Weights of a small GPT-style language model, trained from scratch on English Wikipedia: vocabulary 1208, rotary positions.
Each number is 128 + 32 x the weight over its row's rms, rounded and kept within 0 to 255. Layers, rows and columns count from 0. The size above them is the row's rms in percent of the matrix's.

# layer 2 MLP down (transposed), 512x128, rms 0.201, rows 72-88, columns 64-127
size [ 99 104 105 104  99  95 111 101 103 103 106 106 105  91  89 100 101]
[[113 117 124 181 138 163 166 108 148 113 125 178 146 122 112 112 140  83 126 147 149 128 139 154 110 148  68 142 119 169 112 116 128 108 143 169 140 144 222 137 196 125  80 113 112 180  76 134 122 148 128 124 199 103  53 110 134  54 127  99 135 118 103 110]
 [ 88 138 222  88 111 106 128 148 160 135  96 174 113 161 139 128 124 152 111  95 178  87 109 123 119  97  67  50 102  96 167 134 131  87 178 122  96  93 152 116 118 139 156 163 143 133 129 113  98 105 109  66 102 177 121 105 180 149  81 134 102 186 120 110]
 [125 105 161 140 125 168 151  98  95 121 140 125 117 158 119 160 132 189 151 121 160 125  95  88  92 156 135 156 134  94 151 163 131 174 148 123 196 123 186  69 191 128 146 112  80 117 157  83 141 142 144 164 131 133  85 175  76  94 109  94 146 174 124 122]
 [129 190 162 103 106  79 158 150 181 130 131 130 113 116 151 124 128 135 125 116 121 123  66 102 101 118 126 100 177  79 189  84 156 171 103 134 116  85 122 162 119 184 185 128 157  56 152 153 154  93 125 101 149 106 113  83 188 128  69 137 117 148 133 201]
 [148 164 125 129 123 159  95 151 120 147 103 146 149 105 108 177  94 114 175 119 122 129  79 157 134 130 181 179 129 136 168  95 186 126 126  84  75 130 215 111 109  69 176 175 164 115 133 115 111 136  98 188 113 109 145 150  89 121 129 112 177 109 174 152]
 [ 78 165 105 126 112 129 145 101 116 145 155 126 115  78 134  95 123 127 130 150  91  95 125 128 103 105 164 136 114  97 117 158 152 119 125 192 112  98 132 114  68 141 102 139  86  98 110 182 178 138  53 106  95 100 116 188 113  91 146 134 158 135 144 106]
 [ 98 163 183  71  98 112  76 110 136 181  72  68 132 127 236 105 128  85  89 144 124 152 140  88 191 111 141  99 118 145 146 143 120  60 145 132 132 164 122 122 125 105 107  79 133 151 107  90  86  56 201 119 131 116 151  87 106 163 116  66 166 123 146 120]
 [ 67 151 130  64 168 136 151 125 124 140 132 108 150 122 137 170 135 180 143 114 181  99 146 164 127 131 166 138 128  83  53 143 105 100 185 122 122 142 186 124 159 190  99 120 108 106 136 118 148 147 118 127  73 114 115 146 154 129  95 125 127 122 146  96]
 [ 84 149 164 139 123  84 113 194  94 150 137 152 130 142 145 136  66 118 138 122 170  62  76 173 119 129 158 139 132 155 122 145 121 151  76 132 170 101  99 148 117 128 112 136 171  77 121 142 124 155 135 107 176 161 140 171 141 157  96 144 184 149 145  96]
 [144 155  99 203 126 136 170 128 141 166 115 177 127 147 123 138 157 103 130 143  97 167 175  96 120 120 161 174 136 138 160 135 189 101 150 156 146 134  84  96 166 106 104 107 117 164 124 114 135 123 175 136 110 151 151 102  77  47  90 107 151  88 137 142]
 [158 119  48 108 134 126 186 110 142 156  98 116  86  89 106 101 120 163 133 136 153 127  95  89 157 171 130 134  90 120 111 157  79 126 154 160 140 137 143 129 104 144  51 133 148  95 102 128 119 126  78 131 115  69 155  92 140  94 108 120 121 137 128 103]
 [121 141  95 129 103 126 205 156 137 149  80 143 118 108 178 104 137 137 131 197 118 121 105 106 168  81 123  86  90 145 161  66  98 139 143 139  86 128 120 175 140 141 150 150 100 122 141 135 151 117 118 145 119 147  62  70 121 135 111 151 125 117 135 141]
 [134 157 152 122 149 103 132 115 140 136 156 138 158 146 138 100  84 136 151 169 152 119 110 139  93 157 111 116 120 166 160 155 106 107  98 175 100  97  75  56 168 106  56 129 127 122 103 119 135 151  94 133 139 155 130 171 109 127 180 164 161 123 165  98]
 [133  66 123 108  62 159 137  80 115  80 116  92  77  75 146 143 156  77 162 183 151  64 113 134 112 133 146  46 103 100 155 106  89 199 139 135 103 176 121 101 192  93 135  84 158 112 175  38  75 126  43 127 138 123 117 119 187 118  98 107 160  92 127 151]
 [126 156 110 130 159 111 153 128 169  92 127 175 110 165 124 112 137  85  88 135 186 145 138 125 156 133 191 238 147 190 108 122 130  77 161 137 150 101  71 140 149 170  86 169 123 161 101 122  76 110 168 107 133  76 113  96  80 144 146 181  91 105 149 122]
 [126  81 153 151 115 121 131  31 147  75 181 156 130 132 145 140 114 138 130 112 158 167  79 150 137 105 126 142  81 148  79 156 161 138  57  88 143 158 174 112 169 181 158 104 111 108  91 171  75 161 130 126 124 137 112 127 213 168 107  96 110 118  74 104]
 [135  86  82 135 154 138 131 123 123  89 115 139  94 152 127 175 164 110 135 118 159 177 115 145 106 194 136 129 140 131 135 153 117 119 150 145 158 142 121 117 101 114 169 132 119 187 124  62 128 186 152 180 146 143 152  32 128 122 190 111 148 154 176  69]]
# layer 2 MLP gate, 512x128, rms 0.237, rows 73-88, columns 64-127
size [112 107 107 106  99 110 114 108  96  98 106 103  83  81 103 102]
[[116 165 137 113 124 136  53  92 105 128 185 157 132 124 126  81 122 155 152 157 141 195 166  92 169 108 140 153 175 136 120 159 174 151 113 129 132 130 146 136 148 110 160 140 115  68 168 128 177 110 121 149 133  42  77 102 117 110 147  97 153 146 104 193]
 [191 129  73 192 170 176 160 132 147 107 124 136  97 118 172 100 119 144  44 153 180 176 100 104 123 110 123 141 141  92 157 153 151 148 154 130 127 156 144 142 107 175 145 168 116 134 138 107  81 152 134  93 125 176 124 118  94  89 163 151 174 177 141  34]
 [137 154 145  93 140  95 106 116 114  77  93 104 114 126 148 131  93 103 136 120 139  77  94 191 173 166 170 160  90 102 173  77  83 119 110 115  85 140 170 184  72  87  94 107 121 156 117 151 149  97 127 178 150 173  99 114  99  85  72 130 119 165 125 102]
 [117 142  99 117 134 106 140 132 112 135 135 163 100 132  86 180 114  93 114 128 162  70 112 145 171 146 111 160 137 134 140 100 170  82 179 132 129 114 160 136 206 112 224  97 103 189 111  89 160 165 166 181 131 139 137 156 110 158 153  90 113 124 108  99]
 [ 85 140 132 131 110 168 154 126 138 111 149  56 154  10 136 158 131 141 101  81 105 118 162 111 141 122  65 136 115 142 157 180 132 139 122 177  94 135 195 121 118 152 152 149 107 138 152 119 161 132 164  95 134 189 114 123 134 102 161 139 150 106 154 122]
 [123 141 162 176 127 147 137 120  79 140 102  79 217 137 190 162 107 138 126  95 113 122 119 147 124  77 197 207 155 107  76 114 134 138 162 126 100 161 135  96  69 140 110  88 198 126 160 152 188 134 120  94 138  97 175 113 150 128 153 174 127 120 143  93]
 [ 56 151  50 147 117 131 135 155 116 134 149 130  86  94 113 124 130 176  77 111 166 138 117 114 123 134 158  80 119 127 174 120 147 139 119 120  88 203 127 140 156 146  32 151 165 153  83  86  99 110 123  49 130 153 170 143 133  86 156 158 197 148  66 108]
 [196 181 148 163 139 120  83 165 170 141 144 135 151 161 113 117 101 123 119 137 104  74 146 138 155 134 165 182 149  93 147 127  70 107  99 110 140 113 150 140  68 197  92 137  79 131 126 126 162 114 152 176 143 127 121  81 115 134 112 113  97 136 155 112]
 [152 145 148 172 156 198 173 159 171 111 164 122  89 120 126 164 135 151 126 200  92 182 161  70  88 180 146 110 104 168 144 171 117 124 126 143 179 205 122 114 133 191 142 131 138 141 138  82  95 103 138 118 128  94  92 124 106  39 131  90 114 104  89 147]
 [169 147  77 110 164  85 100 139 102  66 137 128 150  56  86 114 105 181 143 162  89 138 112 129 186 143 140 156 150 124  78 134  79 144 134 156 135 126 168  87 137 187 146  79 138 141 175 102 109 108 163 118 109 155 112 132 142  93 157 119  97 174 133 144]
 [ 98 167  86 181 105 129 102 177 121 176 134 162  54 127  88 114 131 153 107  91 119 116 129 131 135  39 100 139 180 133 205  64 119 171 161 148 121 104 165 189 196 113 119 143 144  74 149 100 133 130 144 106 162 137 108  91 134 111 145  59 144 162 109  69]
 [ 95 136 135 151  91 155 134 107 162 129 121  70  28 135 136 132 136 144 119 179 111 155 168 170 118  96 120 112  67 102 113 156 132 173 129 104  99 170 115 124 154 121 154  82  96 131 165 140 104 112  90 116 118  87 131 132 181 158  48 107 133 164 127 142]
 [171 147 167 106 109  68 120 174 155 119 128 146 219 184 134 163 137 181 157 153 129 102 103  91 181 144 155 160 135  97  85 131 109 111 113 187 133 121 131 130 133 157 150 139 146 118 146 102 175 100 123 133 105 180 144 107 134 152  96  91 115 168 128  67]
 [159 125 163 163 153 103 164  68 123 119 102  93 110 141 102 126 124 147 114 170 135  67 143 124 124 139 109  94 117 151 121 101 116 147 145  83 111 138 174 122 184  84 130 133 124 132 108 127 116 166 167 151 139 112  84 158 178 107  87  90 167 132 159 135]
 [ 48 131 104 131 220 132 130 161 158 132 120 123 132 111  96 109 208 150 103 118 118  89 124 124 112  99 121  91 146 118 148 116  91  94 126  65 173 117  67 146 192 143  56 128  80 101 152 171 173 174  78 140 144  94 100 198 130  97 123 142 143 122 124 133]
 [133 123 164 139 145 154 123 144 170  82  82 100 130  97 129 155 112 168 148  96 175 150  86 114 147 170 189 122  73 106 128 166 157 103 138 183 121  96 133 164 105 176 116  89 183 156 181 120 159 157 138 152 119 131 120  68  96  83 164 111  96 103 139  96]]
# layer 2 MLP up, 512x128, rms 0.229, rows 73-88, columns 64-127
size [115 111 104 112  99 113 114 103  88 109 107 102  86  85 101 100]
[[145 122 184 159 116 118 146 175 177 170  91 147 140 127 126 120 138 134 137  92 124  59  80 130 118  94 192 166 105 106 141 124 123 143 164  95 126 141 131 130  84 100 131  90  81 135 160  91  78 154 104 102 130 138 127 163 138 190 136 134 107 133 116 132]
 [ 99 148  90  82 218  99  77 111 155 140 111 144 185 132 103 108 155  97 172  68 112  97 189 138 165 147 178 131 151 117 146 133 155 141 109 140  77 117 158 144 121 132 113 107 117 121  87 170 120 134 147 155 175 141 105 105 195 136 123 117  97 115 145 152]
 [151  64  94 121 152  90 145  81 129  95 203 166  73 101 130 134 152 156 144  63 161 128  69  60 115 149 115 126 138 123 128 106 154 144 105 164  68  65 168 157 129 161  65 125 119  82 145 126 165 137 204  96 131  64  91 137 190 104 112 118  91 141  67 143]
 [ 76 100 109 125 155 104 122 112 108  76 133  99 186 114 150  94 133 151 155  32  36 120 148 156  89 175 116 100 118 192 128 120 119 147 152  71 120 158 108 168 138 122 114 123 122 152 113  91 167 118 109 147 125 105  90 161 103 117  67 122 147  65 101 204]
 [179 119 112 144  92  98 183 225 157 134 212 156 128 111 102 107 146 155 111  76 113 119  86 150 167 109 175 103 120 115 147 187 147 102 123 141  78  94 152 129 154 102 161 140 100 108 169 108 118 159  78 147  94 136  95 140 112 160 148 124 145 170 150 142]
 [107  98 143 164 114 160 109 158 117  74 220 106 198  96 164 163 135 172  80  97 144  69 132 104  97 156 155 170 121 117 121 146 124 155 120  99 113  64 145 171  77 169 113  96 125 170 169 105 149 133  84 133 136 146 130 143  99 130 157 119 126  91 108 166]
 [188 104 129 142 123 151 130  81 173 120 109 133 140 125 193 154 114  79 186 157  93 170 163 125 135 137 112 144  85 116  43 157 137  71 122 153 124  65 107 158 150 131 149 131  77 145 132 186 161 176 119 203 126 137 109  82 115 132 105 119  75 124 133 143]
 [169 125 126  87 134 161 151 118  65 145 187 103 155 136 124 149 139 128 106 108 133 122 134 107 141 101  90 118 118 102 166 119 103 126 156 147  72 133 116  72  80 141 151 139 142 131  69 188  97  44 131 116 105 105 133 163 160  89 114 142 121 125 132 176]
 [141  73 143 131  61 129 151 173 143 158 123 162 152 166 115 128 133  86 147 172  96 129 147 105 120 202 131 103 165 139 102 207 150  88 122  95 164 115 129 119 142 157 125 156 170 151 104 119 171 163 129 130 104 110  86 165  91 107 141  88 179 154 168 129]
 [153  91 186 182 120 160 134 104 141 147 111 114 130  96 124 174 213  90 127 120 140 127 127  97  85 151 116 134 113 133 142 131 191 109 113 113  69 151 155 141 143 103 115 162 100 177 119 111  97 156 140 140 127 142 110 124 127 111 118 124 104 133  97  76]
 [145 146  93 115 144  82 161 168 134 194 128 130  59 154 148 110 141 136 143 135 113  92 129 113 145 127 108 125 156 145 158 118 143  99  80 124  27 137 188 196 178 161 106 130 142 106 165 118 104 121 174 126 137 158 102  90 123 208 146  90 128 173 179  89]
 [170 109  71 100 147 150  62 116 115  73 137  95 129 142 130 176  85 110 123 129 100 134  81 107  52 131 134 177 152 113 124 152 126 181 142 147 130 156 154  98 120 178 124 129 130 126  77  63 143  69 112 116 153 162 175 159  66 151 164 128 118 130 118 116]
 [196 162 149 105 175 142  96 107 104 158 103 145 125 196 133 107 105 163  63 106 135 112 129 133 133 162 148 139 129  97  86 113 116  59 142 164 147 124 108 131  77 148 171 132 100 133  88 131 141 136 156 147 104 190 143 187 137 146 161 129  65 154 142  96]
 [106 119 124  97 104  98 145 162 107 145 170 206 180 167 147 166  68  98 130  52 127 151 141 118  80 108 130 124 161  62 161 142 135  77 139 140 165 176  61 119 140 121 127  80 109 105 122 107 153  86 112 122 150 113 173 137 105 181 193 151 121 149 140 138]
 [108 125 128 134 170 114  89 196 143  72 128 105 120 154  91 116 101 126 151 102  48 125 119 130 118 155 159 118 145 172 134  87 101 119 170  92 179  88  99 127 162 116  82 135  80 153 153  57 176 177 146 137 136 111 142 154 151 146 146 162 140 136  72 155]
 [139 151 131  58  49 119 125 128 112 116 120 104 114 115 165 193  95 170 130  88 112 156 160 121 158 145  93 101  86  90  97 149 195 168 150 128 103 164 146 102 164  84 156  95 173 130 194 120 158 131 116 143 116  83 101  95 122 140 179 123 150  84 105 153]]